Weights of a small transformer language model.
Training: a variant of Adam for these matrices, 14686 steps.
Each number is 500 + 50 x the weight over its row's rms, rounded and kept within 0 to 999. Layers, rows and columns count from 0. Numbers have three digits each. The size before them is the row's rms in percent of the matrix's.

# down: layer 6 MLP down (transposed), 512x128, rms 0.155, rows 53-152, columns 0-63
# up: layer 6 MLP up, 512x128, rms 0.163, rows 54-153, columns 0-63
down53 100:475509519533513547479510542500470513460513471520547574396425459458493575576403473430531427525410504519499564556462521436461480494484415541594539496527423477608578529577533490462421486479588514
up54 104:529475545467463554495471542467518527509435517453599553585458505449547462498565475560383618439417528432530523478467488536508517484563502449454598417466394459547483541529586509497575609427494475
down54 110:422489496488546478549565462480580493533468478437503496470457428452549460565454460455403553480548475454475476525569503487496508511543382455510488486443561481413420566653367493481565562475542521
up55 097:489534609529559489529560509474489451438439553460502465443494520500463493522436526502476517534581462536555477570406532634514446491486482559468545538479475458464474435608493487542502435356529456
down55 094:452477457535413483573510538598490351543578452486528548506531418504563530450461506511524456530484486620486490541523452506487443448448529530481489503370569539618516484481490369485500417486515529
up56 089:514478407523418495455534511447584555532489472457464578531435518549505477425552530442398502569489530492454525508459563566503429435514505516534540505540426533356453509510520491597545566570575500
down56 084:496487438464515490466458483512496473478444501517529416464526500445551425560475418436524524539435528499551534578463466505438502392560512506453485471454557434393388558525479547481484538512464624
up57 117:551502509443459442585493488496418496474542551458498541546491509567525530462547509576407462557502478564499470504479576491555476503516469539613574507522534556495412474462512482455501509517495441
down57 115:439550547512525494536561467489451571545556465526465368499513567509463492506476577497544461505511419478541626486520446523554546563443497520547537458484529561550527558505535527406532460520468510
up58 096:567532489470496547488388389513507492536450500447486445579558494513487533495613614473466484501596462467475504501383519541396529480403454611492522490577512467527490451527476493472574501468492496
down58 092:516515476497467433508555505481474632435541442523532514453544454419551460487499507572496564577510504549481477498533547506530547493577455539397481461412534605609546492380497546533408560435548476
up59 103:463382456515508467434450472505517570541502419481481540573567462464476452454599522559481567475489522501458539479420473513431559543442491479575611468604484516538527500425526473431491483480533429
down59 100:514482510523431566549496545473474408499547490486501557470457445518436497396488500443626483527521459454572581490462581559517406493464388520491456518429502400467539390500523548517446522443533488
up60 110:476471451547456401509477533471530536606579464453499555509533479434394514461500612551457436545504451523492446470557614520533409515538591525489580495495517543534415449514494511485484442453390486
down60 109:496507603476473546606596474603389487431477540501539471464439535445479595470530475502535536540419462406494495449483434537586613501528475502570432454523504570460500523484490518490604418490476555
up61 117:544479448441475418494441450539456485484435590401528520497469491466505489456527593566442619521546396522474492400378467551486460530503473502533581512482506493555524488456555477465513544586508476
down61 126:532497469504545483479458504459577497529518450465549580522461522477599508569590491526452516497364510518503667571562512543441514537421490483567439445513497413472462441520562543499398488508565428
up62 101:491461505462456462565569430539427475478496531402551567490457511511514547513520541491342484516494466511466437446422467566440500459538555484575524634588429509433450425538534499590559522557493491
down62 101:564535550474488561465519418513520554453510438509502408468559588497491531519462473483597545465500573597627513460511490450582468441495559579498487551507577510515579464488535515517511442440506416
up63 104:544524533546470521563446436482512516546524478535426492627466509409509509377382514418531570438476551576467500469545599501554532483512535493450471587461482469426554473490533522556515493488511501
down63 101:428461450532459557516490428489492497504445416479458504466555578420468478653488562491507374494474561551488492472530472488466542524439513500459558614481465459477514585521500545525587588519536531
up64 110:485533498610504549474464447510420495532534545472459451468524505449460527467493578492563472488597521467543524437451511503391556445461495585430575483507514468513500425518507531473556530521413538
down64 109:507565556486400501504398467474505577428555557550515495524480533479509536452565549548530562455461522451468437518458467564511472520466459524505667483513485504479508473462426542551526468395583570
up65 108:557450479499476519539502445475523489591537474456475550472577511525541536433504471573484516395496545487472468358497576504563594469509561565521571490471552464503503529488556582450524467419553521
down65 111:458513482464525526522526462516578567472533410417526548570485470522537541465541560384545466515536411442521530552438480517486414584435486527515433483536489487506519475554441466492571453549469503
up66 098:598578490512480536465482479416433526540611510487508655541580390523394427517517495588437465567472522510527612474483500487439503479534496491506485484548488551494503502510452535628576441508444524
down66 106:483478499537518452524479466551472500559497524498448542565477469478533459559562517469596488537487551526561418442607469614507547603487575471512541517574490441537451538513388498458528468382436546
up67 095:502492453485553511470474525501469535504512514509482604494497421561532466565456508479491455491483388558453422474414573474412507342499521531564471513495431475432541532538504440509560479570578478
down67 088:597546474459467589574495583427499488495527543557555452435444533435487426511555456574552504495463540356484528505557519537530415483464503479481508563507467543536499522466459424442552564538429424
up68 100:553552455490594520524511451541348481455380501440506556538533511451443372482481517493452530478525583584472488542468439527524477511425446589500543483567455419469516511529522527615555452521461534
down68 103:530547601466492503501454523562521454443543501498484513442412541523477552517464493530566513617427526529479617578506477584494520539599584469643428549477472491557416536442561476547458456469446460
up69 108:516523442506462489455466504547484584499449486528470467506520497510453515413546461457387471512509481535449568410439619526475488499486507493568630498632590477430482500535532515552502484525455501
down69 132:568525528573439578490475572521422438497512502506545483567463456384542450379389567487529529503540471439530492459531501518506608518518474479476645482426450524577476478623515572522514592430344510
up70 076:477523398524456506483590487490498452465539544530443483528424579503542495441521534499445468526451468562434612454431543552544504497469435459529517534507533590427465392589570448578495474589547454
down70 073:521502366453504440450520411446585536577517479430388491549505583377524553456588518465520516538475630555458517469534485394577535438420429439484549509571449527539512512482504536561484502510393433
up71 114:656549476464451487512478469518468505455513517549547559577509527509485390395561548555464568458458475505465526566510441482531568508472517512527566492486457513509400544539564549524588593516456488
down71 125:479557605571464418583567457525455473564570492474594444588464503547490528536453570524531460482562569376501544545459466439485488491516423512578492403590497460506526430505428449541518454425528507
up72 101:433478418499521571473482556437461536441404533534463495546582514509369491511490466575516523414461568583432536556581468517519454425485500542519479575509457416489484545514533631566448525473508494
down72 101:522443602402537540510558378514474469534579556527490507461463574463588472405493503506601512485483486574511557541552614539437471483482523520431580505499504464535561435493533388382421498445506546
up73 107:547540587464530371440529573523503531484391495415504464494585451555435476507518487507465489545516532460556441551575497491516463454492556570491507450525521455566447464493473471447491518515431529
down73 099:452417541538461531573554457537570405490511485606476588487466505507504472549472480550609526510527472521415544501515414514469571549492468499457472535486564551524529530457372481472551428557527562
up74 097:451581533574467379558501565493425532501445564564546388439414475496446535509427496445539480517513429462532495528498466560552465423517592520524547535423556514549465564516551429510526500524491492
down74 095:490524488514533547473481523525489421536511541558490483529487504548447538542505530462470357509420544505536554602529546548465512528560503500464559505517440571629556522542516501553496531457466447
up75 102:552490519428511513472412421491455468400547542511610457518511484484515423510443561579532531554473526492467497482539549538540506571488542496402528528466578420546478479520557507598491645434516460
down75 110:594426530536549487516500430550391495581479569554500482540445407532391515505514496546426516523431500515558467552473472444504473482530564527597502420476506464575482420459466446572504453525536441
up76 098:472525544474483464506538561491462496532493573521558461624386534565412504503549509456378526467568500523502546557371565550482545454561415509512416490524417436459461492503486594581520467630565484
down76 099:523501443466524493556556548482514534485482474500471425374561571526512503472524468467556544426453456581488470514579465378475481414414495556455525528512571493457495465456537508416560495496508560
up77 105:518564416471430535380482528488502492491508495553567484527438493468431419435595471582426513408484513510421461476559499494549569505495601459572576459629495379516433572508489575477507511547532495
down77 101:593511564588481489445480467529496445566574497505503450509523505494555569456474513493492556465489478426513435424399526477546539516585520502495555493555406421522522442553522537548510502542536556
up78 109:492480519453450537498528441502490612544470462519562396527539537570490576522580468459473522448530511513501437482471513476487585403486481504545373471538364503464462450539541504518487537493519535
down78 106:464562554503538585518547555548394430529456589428459506532492529435488465463495336520498496499440439425454415450501540564586425500428602496536511427478535493585486557549500539477535540568444608
up79 104:473479510537476514497343544566486489501542541522568536596536514558546505505508445493510482533526487440465653491585478587450526475494543509487578465575455491552514533627518541474465464431500505
down79 102:464475493575504497543478496523452389600489521467551480584543475436511518481558479524440535559490573423481551414564397512482434469566438537513563485475398499593473335476439503461537467521410493
up80 104:501487430567495562527450465467561421507514478482517571627533513554511486544519523438491602370528518518468464519494479588489614470420543492603516510468552454561458529557509573508480452520439533
down80 102:507534551435513585510454414625414515482524501567493534518412487471481529470504436387602374594422482447443462493527517523505458439508422503456448486469415488478466472497512501436524483507520498
up81 097:550468460526492415430565553447392477499440434509539469441439511465502556523466567470517506445511485567502462501404557515498551473518457489614491613453476512449457533464514468537484579546545386
down81 085:525482591533551518405530482470442508625539582555457529506491559488528459552488506479495442433562429492416551521477517497410511474585494506511526519571523397472562492402481518551556420588478497
up82 101:539570587473548565490594493417410530577545482604476593531517357430523475564510540498482521452474502497593501524423490490489521491561530519528524492447457498408462509472502520610556449413490464
down82 111:566516444521526440509465430521490557466551532432435538439572457465530461435578488548534510471455450551546479422431547405443629559495526495421484469582545484488519490533507417482583536472461536
up83 101:466517639559444516534495481344482612538446537562524484531414415523502522373466591460523549442524502510524608516520572503530436493553467481593572450473494512524498573444530412558512445500530478
down83 089:479547491601456488484527524555450448457491464598569473459554484455553470525553452528437475465447497547415526510474497452482483477458454476503563436475486466489443564547553593499511490513402570
up84 098:452521512566488565468450564538382490548510474607523446434445378374510447486460471561586530366554412565559491475538460458437525514483579550478500473424507502582516582549511538420489513476497486
down84 104:442414448519468529490468465518579550493477502615481478535555532511439555492434540461555493532465540506482507536425516407534507497453530500436523498569503480532500426500594687480478482526528469
up85 106:557570436471480593512538396481525459499485535527497497472464457432525461408486591547443517510527457556531579476455546486564567480466555499523568528488545489494394522513539506534541589412399460
down85 104:465487502632607521462538459478555532526562459458420545488503441473477544471405481456494539534485510523373469554537513511467511461484362496507517509508607495535497502457506533436514513535541521
up86 109:517494488532403508537494452470546505559495482600423607513432535499472492463474570429418556481495471564466546472484500568514590471495454466581496622576476553497582429457541466576535503591536464
down86 114:499560454479604533471521486533446455463559514373465489410516471526575494473492529492491540591524491513448450448459464494487434493512560529449383554522448406495566511426465555411503523604448492
up87 113:538535538525502464461459550552503535458538492485573475459520406547488407509549445476376506516459524520522481506497528494495521438493582555521372519508541487461492566506539540418484502534472520
down87 114:549525528480443504465559577450505513428519394557511447513439440519525478599445469428509424546547489498503479478536479427488477485459482476561507547552446516466432521451541489439523484459411505
up88 107:482543486476507447556455547462446474516584538580531464491501510518525469502458478405514547399534482481487548476428529566411522432482480496616474533562420559506472485601535488550430443502536467
down88 112:560513475457516449450478546529546510415507520441503483546404534443519419473477581565553499490569458471527591578465521553542452509476511478428459595493586489521488501481516483535521513421415631
up89 096:542541488454457436384491450452456620474421551484529453513500534545409545482498456510435507530472495480429460469488435529528470458518583496519476572587526459579507447468586519443453532521496427
down89 094:404451415472593456560555511506423410510497404527445576514487514521584495440474496462587571495532579415506567546512552458488522469492512595493461439535455578488578575513490571494529528493521500
up90 099:580412528481515525437528469467514470511539463443562535537505498532390506368514521549460507531441503527483438496422575530485506518496523485477618481567472498547500498395612627490484646494486485
down90 104:448428451377479440539516518592517602548526547544489544470448471569582483576454516476500514484480502477547436516556435478482537531455476474474431441512551540483436501468424482517574503431533392
up91 098:529603449519507514471489435530524470567613488460512540539500403412525505491470428545538471484491513612510542432551527465489613493514560586493490542567444374484433453604522579484428474504510473
down91 098:431485443506503486507545537566533363516532494590477482423538580526577398493567489521521497582548444486537450442453516477355473491540603512502459545514413556586496492434547604473469496543467557
up92 104:596476507452502454391530490447495556465390505373534466553555486483473567455492526521509515569487477482455533432520518544501455507508547483444649507620490421551454485483527457542526578455509432
down92 103:525442435451499482509575468600537416651497518483449538462490529444597473475521575560553597529582439535499578522437486600474521524539622450474521481534472447555489465469474474492491493489429477
up93 100:549552498477547407509558495434334493665514523563478547503431496454481483523453557543564507433571432498511499487416562527535539459442563441606517505486448507451469540476467497430530447477498542
down93 093:486420446551363472437501530529504534500595545544490530529461510531531392513497543420542506454478588414522461526532551519494473473531450481492482469553533501468519425579436552493578495515509507
up94 102:506392574455558591426479510506425456512532509559537565528577515543537464572520542534442583508549559445479466489457550591396538507431503501482469457493451435490431443543479484452480533553484535
down94 102:577519595472449477578538518570448533429469567530419468516416513595432566539494454392510491516427498471525483548546472458538465538488447485532382426491465496497388492510566424432463571532583551
up95 105:419429386524396497448467655427466446470596476468542530583441488508456464562490479617417489462482543559518431472484491522479525521459491524548478479553514493449491521485490614491584554502445541
down95 114:555482445465587524574453418447510548439554553623465467470563541455526532473503539417531583521484466511544510480538588504387538422472499499546531537475512567403563426476514458434432476427513474
up96 090:467487578509556466521461503514459507460441513543581388492529409543499525501498560425533494505531561485576518502534476476474523512538510572475532463588545490618450492576502478575458491458431486
down96 093:459518472563519543534503515522502547466555438439488499451551457480471501539530424570467603461491458555490500550492500482476602441452517538544509615465398554443577483460496526486585438487523451
up97 103:495496419496408397517491441484551489630500500463490461573483515577469566476495598477564504481601435489532567504479550554487508507534462493483627509588503484504441504490519501498472474550455356
down97 109:561556392486548591522533599439393514563495517528487416439505538447488518506457450467525529434501531590565424484504565500458472467522500494534468566453519491537544434443562558477480553419443487
up98 107:582506439521482492445387510544565479625517518479480579522488507530500535521438657479460514422484460538490577481493510533501515510480497547442545484481459490547534497521519499457503523488479443
down98 104:506423547395467519447411399480530451374523572547466510500523565490500458493526485582571457497548453433539489540439396641426485575544608464540543507386487473507527570533514478540494507512450480
up99 101:453513418537454530450545539557595526520483492564544566454531460519536436570536499522438529440465470518456478423544492557486491510463541517561554509560561526502346512472522502469442552491528521
down99 110:441549492503472438575563580501539492554453485433425490458535492639482489514486434554437515507473490612543540446477407457513441472522469492596442558497524525546489533506567510525535548540464446
up100 106:515521499460551531558439573420492581477516614490653498498602512521457431456475479489389499486588523454572426468449501504494439518501514583555463479433512440535475492424489552566577540497436523
down100 100:482503558422552482561503556514500553441445520379487454587414468605497517494531515476497427500532564567457463661468478563596506456470477484504488478506487429501399418446446486429532531437467528
up101 104:522572403471474522422418497487443490522569468523517536489573455520540380512542512549509480460432567495502496553565523533481558547512559564470456509521546513466504444567566528496477460525562507
down101 106:465482528502539639490431565583567415528537391479505463440525501463496428496487545531488532427476537498459573506566516434549510466476495572440451523375617509525500512510542486475522468568622436
up102 104:523467526528504569541471472392536455554560455496540534518459481485515413530395445472440524480479515521506495464482576499455480523477591514464579536572518432505462531497558560502392517520512440
down102 108:565583427490489456524569436543513414508533488471432561438498537563488445468441450303494514554553526566497501498509471493470533486552533444626435487417511519544509485459467504525462434532533510
up103 108:453505543600494539461513410489424520483515516566551446609552461481491467555549389506478510543513486486548515475503497481403540474501498511563475639632529459484566439557523602619498467477544533
down103 110:522448611414453470483481515506512478426517552437535502445555534478556535483482522460581515582570465552521453508491550505568534455545464566526524466441527508552479469520484441461594494492548500
up104 116:544559565517543449493597399412475477579424506460506536590476494529465420510479539460444495551519519525480583468498481561512475483483513553496387573622418426452498517488495474577520533551522482
down104 121:488440534493500594488549543545507486504540562432518447471583518521535595543377547512524512581499533434445432535443479561473487537559481473481507502554484577478486423590526551471517459516551497
up105 103:554452523459534559429470545492475530461435609543573465437466451434514412395526536504467630480492572482507460517438553484548448504484546482506558483476494495446476542513534444526568616518484474
down105 099:565475522503595492514504462444488515431532627496469425411498465511523387446512441563554495533423495538473541458448451538453486460498546499519440464382516455487568523516618524454569486482578421
up106 099:432442487618539514530470533474480484458430496620598416491568337526522518543414526487533563463526406465566524484576491475579524501503573502438499496474559479536463485633507533511495511358485440
down106 105:562492515421515563542463467586555570523479479474475527484501482438552560454430489535489603469366543448463464483421456459547560529527476454453551521500561563543527563504602551488476456631455551
up107 093:507521504455412564466492474489511471637521450443491502641476475520453509446494540607517503412483445560486517499436566475438557467391401490576492505577457476519510473484593462520460502403584472
down107 100:476431487527586508584536574413516526451505371504498475472545486504434423491434519542508536503509468469530546523468477324522458421528499589436533497459463610492487502545535509557483551439487519
up108 095:496530500501468462488585522503501585617436475374461507458388528516520489374504538497474497507483512458419486428538529546561404454550512468510570482598485627473531520446545443538555532519441467
down108 097:543543439469619535549455467481567568512562529538493479519583469508503467577473443480542532477522491408471505510493392427427500516482513501364498447564542479560538517562491540380511518501488484
up109 099:484418461457503423422491555464475497614459512446525507552542376407531552510458527436587479419529515497539499433507570491506524466469471485436509527537371560385489509461534453423562552512559394
down109 101:479450436504543460526547511406476312516473490524517492619447583503513505499511457484490518506453557423502501623587515421611542468520516485451514473452477459474479542430601451532535454541398461
up110 097:505453506494521474486448605522510487505564535553493505665495481584489501601443493421527540444579427512563420529525538564445447497515495526483434505481466481566397506605502541550511521461507558
down110 099:504477514473412534416505505513539501385487464552455473465570437547492575440498574465434494563523582459447620492445558438528513475536514527484497440426590487516504528528426556477541470475560500
up111 096:469524541537516551394520552466483527496475513582651524445455435462446423450525488451469519495467522479525509524483480475534471470501543489466620576517491460491565481580574465474560530533490476
down111 103:445481470585559491492426489546504504480506594493464459534455531569496553528472463545633495551533446444470490496476584550451590524476512536456489524550511522513506604393462412441512473563535392
up112 118:569530471489510447485484436451494566487481541445428528474519530425452493477468521414509510522529484573439528455508584553481419503482532547474561593628510470538438471518542488511518588492457472
down112 123:449477483472527512535438445485481524545345478472464542444404497548480460532482467519619515455541504537519422620592495559532479533612504555472427450551496459583461538482471502521475432444326542
up113 097:405459470615559545496469526482467568593555567563512478573549442475489476579471488477481488398676440436518465454513497495451468487555489491516448554435463450531553539479494551468577548515466503
down113 097:630415528536500545503483524486472529473556473507523470476542531508510426573491534522547538485459577527445502424480485490564541491507594543496448458558554434442478514426462446502508456543543488
up114 101:512605595566505530501573459466411491514463459524489454476502351448489522564585532461524526412504545573545519489546592457480551475541453503571487554506504542496514523485537480500508450441521506
down114 102:544500473438493435510557527560566521466586472427458513562489490555488514570549573589445452513495473453474477567548498441495562487493507480485537552523533515465478539506596469475469534472438469
up115 101:447419607484403592524481527552481631417407547494471438525529510519469477476435570431456494548514507532572485489372516526490475502524485492517565492494503563448472529433557460651544526490528421
down115 096:582534484534517462454541451379449495489484530451579450467496533518538547511483520557555525561543432550480523495619549474557515542541534566561511460474520581507546509472549520440573481436453532
up116 103:514435527435455532490506528454515545423513520596524418418526495548452444428504487529479516502441450501487514528502499511535424471507622515494602477419579412570384551504580532530551603427477467
down116 111:433486449440501503504472605531473343557433529586484483471487515499533434417475580552456429527527551604540422466465517520450560485438501530551640491451464556484465555446572492443583503493523476
up117 094:531568462504513514456503515570463514461488465409530508488478404434393509559495491541462580516483587501516505470538401507496544504513514573480466416552418445583520432458500528558491503589378501
down117 092:510406511458438530506498495523538439479479527531505581545486549527543436522549500471540447494606467558517429368577473640481473503526536450507431543533508510492373456462444497429530466529489507
up118 056:586481512459507578605459433556544509490546451499459462500521526523516420540564463560543503433513440481692525503556511498493430420464521401411500468511500493469484496592506521441453499546495483
down118 051:481596481447524472454515556456489514513494492418538493473566479496521523468492545416525536552483497512333464523476475496523499605481466536545490479505476465511494583383483528551531583436554515
up119 103:529619592545483442461490579584480591495398583415610448518530502557489504601652512502531498469480477444515471476399448498551517527469501494459469474525495546599548458472570523523525473490397521
down119 098:454442488470522534552518521574502532578499567533537541496503445406528514490378511503496479449478604404535476541466519575454579509458454497447499510460487467533516585420594521470522439477482617
up120 095:429419461473514541505514385534467556455472539519485471538453528520508499509444428474420544527500472526440427491497429578496405449499562466547542548566430487471441576576527530612512553456481509
down120 095:617537454494482465486543483455436485532444416564440445456465504609537537468420440509526480532457551505501529546512652501422519475480436553476482514425553482536563500490456433447441439486500462
up121 090:451516499461529556465542507499422532402423475513476428478534507449494396520607540466509543507578512494457559552538515660447416509568497497622527509495467515544479453544520462596526539445484493
down121 093:509573485484514523457472523493419499668438405524552509542391381473520545547505453430589435507462522452519454448482510442445545524479542502369458540574442514434452548546473502541457444484482441
up122 101:500555516534420438460529484470490559513570479485560555486618473443502522524493468558562482438490531429461411426520436491428500482357469506504423523486458523524513381529505539493495543517489576
down122 096:514476499435581517437465464501480576472413568489510544455400467501548490553436491536493460541536549475523565520473576497516598563501445491456501498493499478533556469535549487517532465458578520
up123 104:551457518486549451529442457576578530444472558644539509450532479521511408516507526521501613529553439571437484516482520533508431484430558541512518460438515421476435552513507514415456555528592479
down123 103:510570475483578416550530517477577457527470468425566528570534459556526405612460463465501527498431584489442557531637457478468438412572500469503489592617501435476565458454495500430567390484466452
up124 101:497506552526537564486432509399537471522452496531510437570490513617502372464545436447449602503593548478517492501433492499567497452476503535550522496573533455492464507539477514505477557513448455
down124 100:558430413514556555479480486520493495506451430437555585401516507497510513510538527585505520433502527568533446561476416489539394534479484543472487489566475512505467528506532497458463582527574342
up125 101:473482522470456606433465535424537527503535454550511496520490529528474433550488461520391557473547461458507466563550539533497447550530541434493548499513476515565432597488521670463514567493448524
down125 103:549453593440524519504477547486462427490436415423453455501517439493428532534513427439552445549549498513518597557443542483531479429459461560549508471561561539475412482467531424602539553541507494
up126 100:554540557545452490475471460449450519515410542523520543510355493602470511487477478457456605567499490504500556521439525530511418361408408499614437571460478551480547486362544474509490510584453457
down126 090:453541450511541508466510643482517523487467405396526562415493474467580526577556506497422341492485545559457476516496426497477518534455583501529547474596543472567469545566419511450549499521505539
up127 103:520478562475379466516466479563529559552482530508500475650516500518478521536560540573433519505588434486487463528442440556448476511497531497469494461496436543454376517475508537476500642606477510
down127 105:570397521586443554352539398496423513507513424505426507462514490509528470469498518493555433562433558516523557554481559490556438498467585509498455479428559435473445527578490504508460476470445532
up128 104:541537521569465455599504533519514569504599534434505480502374487602461460520494543476497452568521543566524459463506477503476600460471452565582415532471505548525510505491482491431560559523411482
down128 102:400425473513556563546543485482399594502465483478443565472523548567396455503416451487458520478465484525482460529527431558463437510508455452443433486506495386533573460604582567489540422498500505
up129 092:471494578566502526465503592457346474510506440535453468633465476479502448466434461444555497469554471532541548614502505465466493433436550522523542518397396490471514563586545448520571571542509554
down129 095:483546361458540464565428476482497471466473544518554510513511513567619524440535406483502507450437549576532508483563443486502522487550575446446446485439605444466438519440585537424453475523467455
up130 103:514482499472452586550521417414558538560533470480470423476458459492461423427629568562491465498512552525537543341518596517501545518543460553482550493509512509501475508447503525542526546477556469
down130 100:395446437461561453481554501504502458507575427486493583510506518509459481498481474515552455478452436449548458608472532432473454546516470516457474521400572571433599480467491552451486460474475537
up131 104:502458557562450463474382587558385496592495472395494555480535447513418529482492499481514500475491468473492533440544465468551543441388522507472432530532484506501550547546521563396495461511487460
down131 107:560500491577598470473546434441439469616453501467528518524499556508515476491475439410461523494519508501498528577489516580509532422490508495557499461696507383523464403520479528526406488491417419
up132 102:504455470564490616489516569590486434502501529559503482579566457574509506466415483558511513510545433503528504527558419529498447490473448533437454537531390446537481423560476517475579539395436465
down132 100:392559451472473460526571431509493473579445479470520408521495516476533433442484495512441607597426514532495499512426538506484436570539555508563535442450422572539515501444405620540471454430545467
up133 090:492572601465495488553485498476473547576523507527599352568520513518479484545416426439535467501549449580559462592447487503473529500474461593509463532456507539405429429496515438526477519458427507
down133 086:483488407465474425506537517460478527500477366450528463381503403427518504423420498418407483579552538507547570505492523455551496496479564504477439550474468438511562552523494457504451512470561510
up134 104:516584604531515489428484463522385506456510554536587518470577469508464508461486497534452509603541498456574567496526515576456477460537580539477549576458592402531495424622482651467531518449517533
down134 109:465541494378475430481475556423561445426500486398516411462523485507525544471504503537500486523426527400477518503554529512488477533441450526517487448451486523473522477636559535619550539497611479
up135 091:429469465603490512544472558481506479533526543528626402568530535561488545522430482427518504427524482537477506420414535497502533485465513541513474518482474566425337545469501535523529467585466492
down135 086:491541541511486464509467511500607529483470462533554455425562447457436535497514450541523504496594517545561510495506444485555516506465522479456506510476468549486519552493526442428565512462482470
up136 095:547440544502473559494443601348467591607455536398539518549504522490504419432580510582498574518505532512562530511460534518458493474492433544480496489518469509544561545464650480509583455466497507
down136 101:449455540531438551456542507537626472469639494498465537564549513465590502587420511444433573532492514459510500508525570473475495521465499534518504535488486562393430518564452467470520459499549532
up137 090:545468420520459497506494378553496534513505521506503498453509362423474541475518562577417532518565404561491555331416499496458407529535642504429548473515440520473446522522516498475463497466412400
down137 090:505490524467494472483566579583511491527469507427500577549561489524454564533508566443482418478498463528520482608480500490544418417541490498411413594517456523568508468434556505408535507504467512
up138 099:652551462460448544482501519534477525495510523562531408497530528536462476481597514589461475475499510520456575504518426500575594498534463479505516477480516458538424558544603533515563542403426421
down138 104:489473578524413405466493521424463520469548562441607474551416477557478467534566574461410530531529510464481436528417506534450422557425487561506433455544496395491466479519511475468553405529525504
up139 086:443559555449530525514511550478419553456566447423487551531516525508460411490554474488541462424539540482495483530521444474435530486509441532465487541439438520442506620594541501419606512446519430
down139 087:497486529453474427504453452470591517506371609409574495475521552458582517521483434542590460466504456559488410567481526553432522452515514458497401607432574508477529603539471489515469549464442561
up140 112:526531507430463481484447516468503508590454472470552501500390524504453518413447516469480553514462471520506457508538563543480472450407566469541462497608384465455518446556507483519607445534531540
down140 109:558522539493612514517440458443532550509508499485468487435556505440428426497465462577475502407605511554496402421465428508514437501458482488533440535547529423552477544447576516388465564523489498
up141 104:488492455504469503471454439495541463531550458401494393520474466453479500546505558623528536430525445561483439503515488472478476565380431498521554486539486497511409452392553552545442554543462553
down141 105:431484531514479512463556464546488508531494409570441469480544497493486568482482507554479474608640491405547499526472419485490501478489477506383571605520532531453449481495598428490490452595530511
up142 100:511545536551549456475475477547493558511505491541490403519541472425444534469476499452546482395591458507544449393432502506477606513374546545495563455473562389552511551429479504480418518552591452
down142 092:460496501434485543431451544594508470529557529450557393492476523499547525482557542487520522553518528520510483590543533415460495496467460526487561450503514592510607507595507511555498511461568575
up143 099:636510420450512454464507520502401514427452475475579615603440461477504519484467493436588503528471446498503509482476586497540553524424604473462603552554529471498406564616531473540506494509518461
down143 088:496438497535436580406532460502518553472510436452365556434491519498478517401441541469406541490509568465516490503406433491511459489518431497408591576450520406529558465475564504483510534506513473
up144 092:553594537560490471596424497398422493486444526516439504472529462393524379440382551559462490528481532538510615500494470531482501485534528558496466500493565536514537453467583450517532468505424506
down144 084:490458608454409487484554488528500448525534471567597443444541522492505506491487494541495451484481494455524493536514578519477448553515554529446516584479506552393515390519534522430570469491487476
up145 100:522525484501558501541567383559549561518479524501584377501505425435385511471498511502512560402605475523525379408521521491487548458485582525470413427493375438481380554469495575458499512508489514
down145 097:509501490426381490497504537617567504435463457475515506568508491484423525582438578445607509429525390599513515500518523493482468486478570482511437554564416517490557569454590510509516509480594451
up146 104:470544399430367547440420517505477498539539607555552622515523507507518471416529496651454467450474529450514481493447535516567506414474539429572492492534389504437523426413532460467557546573577505
down146 102:616496542513440601551566448467468572527552502518551518508448503510470506527442589452470506463389479503518481474494576550430438451422554460459542483449476524487413488446526484523572479512506424
up147 093:483423603485498551448500500502464585433422587467559541538544525483454458538442507465468594615495546514564489527378499541483452444542438479394548513524437590515502450518543478591567447463515532
down147 095:609605526582532451384508504429413388549452473541427472410562449547518537464524556479512457539530502493531488543463534519491447624458608584419394479486468464510506504525494441433514485466415500
up148 108:480449483473384477556479534447524484551543488436518543536461467471526483564494462551513559448473584469512437432477538464473513522500483513469520428558491476531482521518522510467538479468485523
down148 111:501549445426515470545527488493473546499599476482563583455461501577467539458521539501511556537531482508485483401449464487552343554403537515485474500457529621473532432489526491497515491456551513
up149 079:441482511504492542451481588542477494526482484566618484551452462405560518510467521541513543496556466445610540497490506465467462476514544451403419490451372587465544530482524492457605534427486490
down149 076:519497458433456579566511475624556542553494572418532488452492480482522525510477472498500507547436534436547419623609520534476505465369515402457481514494508440455480496407585448484509473601488512
up150 107:546600472473472444481536422538443460519524478467478510579395534583486529361488495449467463577585412528552469516459562507531550479454606521528583491534547556409439494515500536538507474508465494
down150 106:480524454503546514503469481504523529554454520536463453527595570420466521465483427586496590493503499499495545402542428579484408587575508458467447592491423484574521434444547465533584537517616476
up151 108:563448528586408495544451494547492544635524484574509516564457513529525494432456602468543565511584476528512500490493528516535499520492495458493523520459491482476369563567488473473523540452487493
down151 104:487564447489490492531522502539568503535561566509520534618514548474469483584512510503480508528398472494483562475492583481472458487441472499452460537485544509460493464492474553458449462522544425
up152 095:492499411486537529518552473487456494488452515486563547570500423559397475504548511539454509564520476521473587469479560499486474430510551512535517521656443424530451539535479523566583537519518412
down152 085:527466553611456438494451580520474531561514540517474452491520495550458554511525482518604518497567537461551436571619466558618571536477527491546505468461436454547467440553345506434550441495489527
up153 123:577447431451517500472499477508454523565541534560538418514440486493530521497549477506480517500665383477504489492543464549407486475473505458530478546487432470509454548453491585525492605513555505